config.toml
n_layer = 15
d_model = 640
head_dim = 64
norm_eps = 1e-05
positions = "learned"
attn_scale = 0.125
init_std_qkv = 0.0171
init_std_up = 0.0171
beta1 = 0.9
weight_decay = 0.1
lr_head = 0.00685
warmup_steps = 200
doc_mask = true
steps = 6600
dataset = "wikipedia_en"
Each number is 128 + 32 x the weight over the matrix's rms, rounded and kept within 0 to 255. Layers, rows and columns count from 0.

# layer 12 MLP down (transposed), 2560x640, rms 0.0592, rows 478-515, columns 400-439
[[ 84 121 137  87  90 204  92 128 141 142  87 142 109 142 127 105 134 145  96 177  69 120 154 134 140 136 137 119 153 132 142 155 145 129 120 134 140  82  96 121]
 [132  54 163 121 122  70 183 148  91 110  97 139 107 134 121  80 142  84 116 102 132 154 152 120 166 106 148 130 105 112 105  67 133 135 120 130 164  63 144 203]
 [116 115 141 110 116  82 119 154  63 103  84 138  96  46 111  86 125 125 127 127 160 128  98 106 158 110 153 116 122 164 162 141  87  87 190 156 120 110 123  83]
 [172 128  81  86  63 101 166 167 134 101  92 128 115 145 136 136 136 115 137 165 111 113 130 122 117 116 165 189 155  93 116 111  77 199 231 145  86 104 113 106]
 [129 164 102 122 167 167 193  94 137 130 145 128  66 103 112 168 121 156 149 127 130 135 171 121 127 117 116 169 173  76 125  88  94 149  92 145 117 109 173 137]
 [123 119 119 120  87 108 141  93 224 184 115 123 126 165 138 182  91  90 137 138 161 126 122 169 157 100 145  85 100 151 132 140  82 150 178 181 182 163 145 126]
 [ 94 126 118  90 124 109 119 138 113  99 115 122  83 149 137 163 116 129 156 139 130 166 140 116  89 111 136 153 141 150 127 153 112  93 129 126 218 135 138 143]
 [137 126 115  88 121 133 120  78 131 192 111 122 124 107 136 181 133  96 192  98 136  92 137 179 196 100 138 101 217 147 173 152 102  87  43 157 107  87 112  94]
 [ 50  86 112 133 110  65 100 143 153 135 110  96 104 110 109 114 101  78 147 114 134 149 106 129 157 148 114 161 120  96 136  86 125 153 132 154  80 117 101 165]
 [ 93 125 138 111 123  77  98  96 127 120  62  98 175  95 120  94 109 107 129 100 124 124 168  71 137 124 118 144 111 140 168  94  85 102 162 152 103 148 100 122]
 [132 193 127 125 126 150 129 178 131 153 107 118 137  52  36  87 114  77  82 109 119 125 152 116 141 139 163 131 123 171  88 126  74 117 121 142 121 123  95 122]
 [142 158 156 137 140 138 127 103 114 109 153 131 144 109 152 142 106 115 155 116 119 109  94 133 124  86 101 152 108 138 132 145 160 106  86 104 139  60 172  96]
 [136 147  78  40 126 101 140 164 108 137 139  96 167 158 142 128  94 143 157 115 157 133 128  94 117 101  96  81 158 138 124 142 129 164 110 162 161 135 110 109]
 [153 151 104 137 122 178 136 160 103 140 109 148 119 110 126 148 174 119 173 117 103 162 133 154 143  94 136 133 136 148 161 123 126 110 173  64 118 146 175 101]
 [114 107  84 147 126 175 172 103 144 161 105 114 131 108 149 129 140 144 111  74 153 130 134  93  94 116 121 111 133 157 109 141 111 120  82  91 143 136 192 122]
 [185  90 119 132 114 119 151  71 104 131 175 169 104 132 100 132 130 164 137  59 131  93 102 172 153 181 162 118 155 114 131 120  64 174 237 204 159 160  75 130]
 [103  86  92  78 136 179 169 154 141 101 136 118 102  96  85 106  96 104 110 141 114 104  79  57  60 101 144 127 145 145  98 157 120 123 130 131 179 176  91 116]
 [214 124 112 136  26 188  86 145 185 130 107 149 120 127 128 140 124  93 108 105 168  91 118 108 132 190 177  98 106 100  89 166 108 142 103  93 181 111 173  85]
 [ 84 113 108  98  83  80 129 128 100 154 122 103  42 163  64 122  94 134 133 157 128 134 146 137  71  84 114  81  99 176 113 118 146 124 126 108 118 113 113 171]
 [130 121  81 130 174 145 125 162 106 110 144 122 148 148 115 146 144 115 162 101  68 141  91  98 123 132 103  80 113 117  99 162 144 147  97 104 108 135 146 102]
 [112 112 141 204 126 115 142 109  81 109 116 121  71 128 127 139 116 135 154 115  93 128 155 108 124 125 134 123 121  97 163 157 142 151  37 112 145 161 131 113]
 [117 126 200 142  99 150 112 150 144  99 113 144 108 150  74 138 161 163 100 151 166 128 119 117  98  72 109 157 201 119 165 159 152 101  92 107 163  63 147 162]
 [165  93  83 124 106 141 125 129 150  87 111  99 140 130 160 113 107 111 150  94 108 114 185 130 114 121  78 129 183 131 135 119 145  78 133 189 192  88 113 129]
 [167 112 138 149 104 161 150  90 102 138  71 122 144  85  96 119 125 182 105 195 193 115 144  63 140 180  82 115 139 125 105 161 133 109 144 200 149 206 142 124]
 [129 120  90 128 100 129 104 112 135  94 103 166 111 145 147  87 135 135  91 162 136 139 115 136 110 109 167 144 128 103  85  98 119 171 202 154 180  70 142 142]
 [162 137  73  63 174 112 161 137 162 118  89 119 164 109 123 169 104  92 131 158  88 144 147 101 106 115 106  83 119 109 107 150 178 115  97 101 102 154  59  94]
 [ 84 138 119 161 155  95 152 118 128  99 164 117 143 158 123 158 135 127 143 128 123 167 174 167 169 126 106 116  86 159  48 103 182 167 235 119 117 180 117 107]
 [152 103 154 110 106 147 139  86 116  85  85 116 135 107 107 140 107 138  53  83  70 118 150 120 142 121 127  83 100 185 134 131  93 164 111 161 121 224 166 169]
 [ 78 132  79 134 139  94 133 179  59 115  72 204  72 110 144 128 137 180  56 208 130  97  59  77  96 192 129  67 131 135 134  69 139 105  66  52 109 126 172 134]
 [216 139 156 159 104 139  50 130 117 128 133  88 118 125 124 142 130  66 128 102 159 130 102 152 167 154  97  70 121 117 147 181 113  78 186 195 128 116 183  77]
 [103 164 110 179 116 114 110 107 159  95 139 150 163  98 159 102  89 144 176 106 153 167 139 135 126 116  98 102 138 135 138 133 146 104 162 105 149  91 127  52]
 [ 81 139 126  82  98 105 123 144 190 156 138 103 118 128 108 116 106 130  91 124 128  96 135 106  65 101 181 138 131 153  66 137 128 163   0 117 122 142 130 132]
 [112 146  90 189 157  95 128 150 123 112 118 161 153  93 120 139 164 105 115 150 163 140 111  82 180 167 111  86 175 109 208  65 123  92 187 119 145 137 155 136]
 [132 127 100  87 118  74 127  83 229 118 110 124 108 111 127 113 114 112  67 137  89 114 133 127 128 148 131 134 149  91 124 114 147 137 178  66  87 153  93  91]
 [126 136 185 116  97  86 140 168  86 133 192 117  79 108  77 163 117  86 147 150 120  99 135 111 113 122 119 187 145 124  63 131 145 140 203  78 202 178 106  80]
 [121 113 161 123 151 157 179 130 101  73 153 136 117 112  97 126 150 121 133 147 165  82 119 140  85 129 138 145 158 123 107 164 154 106 123 109 183 119 155 127]
 [125 159 100 122 152 133 101 127 106 119  78 172 146 193 162 150 121 142 107 136 171 127 127 145 154 132 150 152 166 129 118 146 131 112 160 150 162 200  58 179]
 [142 133 127  87 129 153 141 133 145  94 197 141  95 132  90 102  95 163 175 139 135 107 122 102 103 102 160 114 149 134 134 112 112 133 133 129 162  74 162 108]]
# layer 12 MLP up, 2560x640, rms 0.0521, rows 479-516, columns 400-439
[[151 103 139 110 131  22 145 138 106 146 142 161 129 148 142 156 101 164 104 130  67 183 162  71 130 133 126 134 150  92 115 101 144 103 129 201  89 220 170 116]
 [ 83 105 163  51 122 137 190 144 171 129 138 147 114 123 163  97 120  90 123  90 200 167 147 129 117 111 150 180 177 202 204 123 111 114 195 130 145 136 158 190]
 [158 106 138 121 151 107 139 117 137 113 147 132 132 101 117 165 109 130 112 143 194  80 138  71 220 114 144 105 139 137 162 141 144 190  80 148 121  94 149 133]
 [153 100 114 164 163  87 164 116 113 139 130 116 181 184 126  97 108 126 112 100 190 139  93 107 119  57 102 116 117 162 142 132 120 131 119 158 121 120  68 118]
 [134 179 179 116 134 114 155 110  84 141 124 108 120 126 165  99 120 146 151 157 147 178  73 140  93 190 100 125 157 110 101 165  74 118  90 104 107 142 146 101]
 [137 160 119  99 149  97  88  88 119 118 115 158 139 161 124 132 149 153 134 110  97  95  99 112 155 118 120 108 118 119 146 147 159 154 112 108  98 117 115  88]
 [171 141 180 117 148 147 105 116 117 106  88 142 178 150 113 122 132  99 136 139  57  73 112  85 139 111 166 115 144 111 174 143 189 155  69 117 135 126 196 104]
 [139 193 113 102 182 120 124 199  93 151  96 103 147 195 134 167 171  91 128  80  87 143 130 150 153 136  68 163 112 146 101 104 115 136 128 181 154  96 103 135]
 [127 111 100 148  82 191 106 109  93 118 172 120 113  82 163  63 123 139  82 121 101 116 113 145  87 157 121 119 130 110 152  97 144  89 186 134 133 128 106 107]
 [108 190 114 151 159 141 110 118  88 106  69 121 142 144 103 120 102 144 107 103 166 154 106 153 136 131 128  95 157  93  79  79 127  89 133 105  51 117 133 140]
 [131 126 104 118 146  99 117 117 124 161 129 139 109 134 109 109 139 126 114 112 161 152  69 147 109 167 143  76 145 138 103 153 120 112 104 147 129 126 110 149]
 [128 175 182  60 115 146 123 116 107 149  96 125 146 158  86 149 172 118  91 127 104 135  90 149  74 130 160 113  94 119  92 144 119  95 131 132 140 163 162 156]
 [ 96 150 144  99 105 113 117 120 165  91 161  96 177 112 140  76 145 139 105 132 103 166 104 128  99 139 175 193 142 145 123 145 161 111 149 161 146 196 133 107]
 [ 99 162 143  95 107 101 145 171 129 162 162 116 131 206  54 115 165  89 123 147 141 126 209 138 138 139 139 107  68 126 147 136  83 132 108  87  70 149 129 154]
 [116 127 137 109  98 153 116 172 138 139 146 135 118 180 152 118 115  94 104  91 110 110  89 141 144 188 129 111 136 154 117 109 146 156 152 130 153 162  58  79]
 [ 63 113 155 122  68 113 137 139 170 150 186 184 101 121 151 117 155  89 133 162 115 139 115 118 108 132  77 186  96 100 144 156 100 102 108  96 111  94 138 176]
 [155 110 165  98 193 139  97  70 107  72 126 160  91 131 111 139 141 148 155 120 119 113 171 100 160 145 105  77 104 168 121 122  99  53  92 168 134 102 138 163]
 [131 116 177 107 142 130 131 169 102  87  88 169 183 171 146 114 197 115 104 182 200 121  46 123 113  45 109 131  83 181 108 119 135 107 194  70 137 151 131 138]
 [ 66 147 134 110 157 123 124 118  99 147 116 128  99  94 115  99 134 120 170 138 177 173 141 180 108 102 132 144  97 106 141 103 130 112  99 144 127 183 141 156]
 [145  88 146 101 118 154 135 142 144 134  90 118 100 108 136  70 138 135 107 148 141 143 109 139 129 133 146 135 142 154 134 103 104 112 172 156 141 165 105 158]
 [117 149 136 176  82 152 122 112 147 147 159 112 184  65 126 139 101  86 207 168 111 149 106 131 119  44 123 126 185 113 148 148 137 133 134  97 128 143 120 111]
 [116 106 127 137 142 101 133 151  84  91 137 166 106 125 121 114 136 110  91 129 172 123 137 127 138 167 181 113 126 157 141 164 111 142 111 154 124 179 122 155]
 [129 139 122 111 200 134  62 156 109 144 142 124  83 121 116 142 129 110 133 138 113 132 135 166  71 111 156 151 127 106 124 133 136 148 157 120 109 131 149 115]
 [118  80 118 111 136 123 180 137  91 173 157 131 122 126 134 143 143 124 156 124 109 101 131 146  93 165 122 152 133 147 110 146 176 118 151 124 160 122 131 170]
 [138 135 189 185 200 163 146  63 109 179 116 121 126  91 123 101 176 177 124 158 135  63 143 139 131  70 159 173 122 129 111 144 148 134 100 194 151 136 142 164]
 [160 145 147 107  97 175 138 114 115 159 198  75 129  98 136  65  87 156 126 180 178 114 134 110 124 133 119 121  65 155 179  49  87  69 134 139 158 133 139 113]
 [127 121 135  90 127  96 131 129  97 115 163 156 152 108 143 133 149 131 126 152 152 139  86 112 136 146 107 117 136  86 136 133 214  92 105 113 113 196 117  94]
 [104 183 114 153  70 124 139 160 100 204  63 144 124 113 116 163  24 128 164 157 111  93 156 109 141 180  82 142  60 131 198 114 146 141 136 115  61 192 130 116]
 [181 106  96 117  97 131 120 155 117 117 165 102  92 119 115 116 113 111 139 160 127 188 157 135 100  99 146 147 100 141 100 171 125 120 145 164 130 117 151 118]
 [133 106  94 140 157 150 163 113  82 111 103 157 142 122 118 134 102 121 149 165 105  94 116 113 189 167 102  94  99 110 122 123 116 188 149 125 165 138 102 142]
 [128 136 126 113 135 162 136 136 172 164 124  82 137 105 145 114 146  93 107 179 138 164 113 103 157 133  95 136 152 180 134 118  81  99  53 154  93 117 114 116]
 [145 138 128 143 174 176 152 156  67 105 137 128 166 146 113 100  92 149  69  94 203 138 130 122 132 145 158 121  99 127  85 135 117  90 136 156 134 117 133 130]
 [142 132 150 149 145 152 131 120 186  88 132 115 118 110 149 129 102 135 108 173 152 145 123 142 164 157 112 117 136 124 114 168 141 142  89 149 124 142 143 134]
 [143 127 115 118 112 194  86  81 147 143  65 170 138  98 165 132 101 127 123 106 115 157  86 145 136 114  84 104 107 161  39  88 148  88  92 127 135  68 112 106]
 [107 111 104 102 131 125 163  71 137 174 131 103 158  99 168  90 151 109 136 198 134 123 136 185 126 171 117 148 142 125 120 112 145 122 217  94 121  78 133 104]
 [116 125 150 174 153 126  94 102 157 119  70 106  82 141 166  82 206 115  74 135 169 104 107 110 110 128 139  90  76 113 131 176 151 164 121 117 119 163  87  88]
 [ 79 192 143 112 139 130 122 191  86 105  85 134  99 178 142  54 129 177 170 161 143 117 157 124 107 122 145 113  95 119 153  69  75 134 117  99  80 105 132 144]
 [ 99 136 178  96 111  80 131 105 140 117 156  91 121 119  60  87 109 111 127 146 140 144 120  89  56 159 121 128  95  96 136  64 110 156 164 108 142 170 111 151]]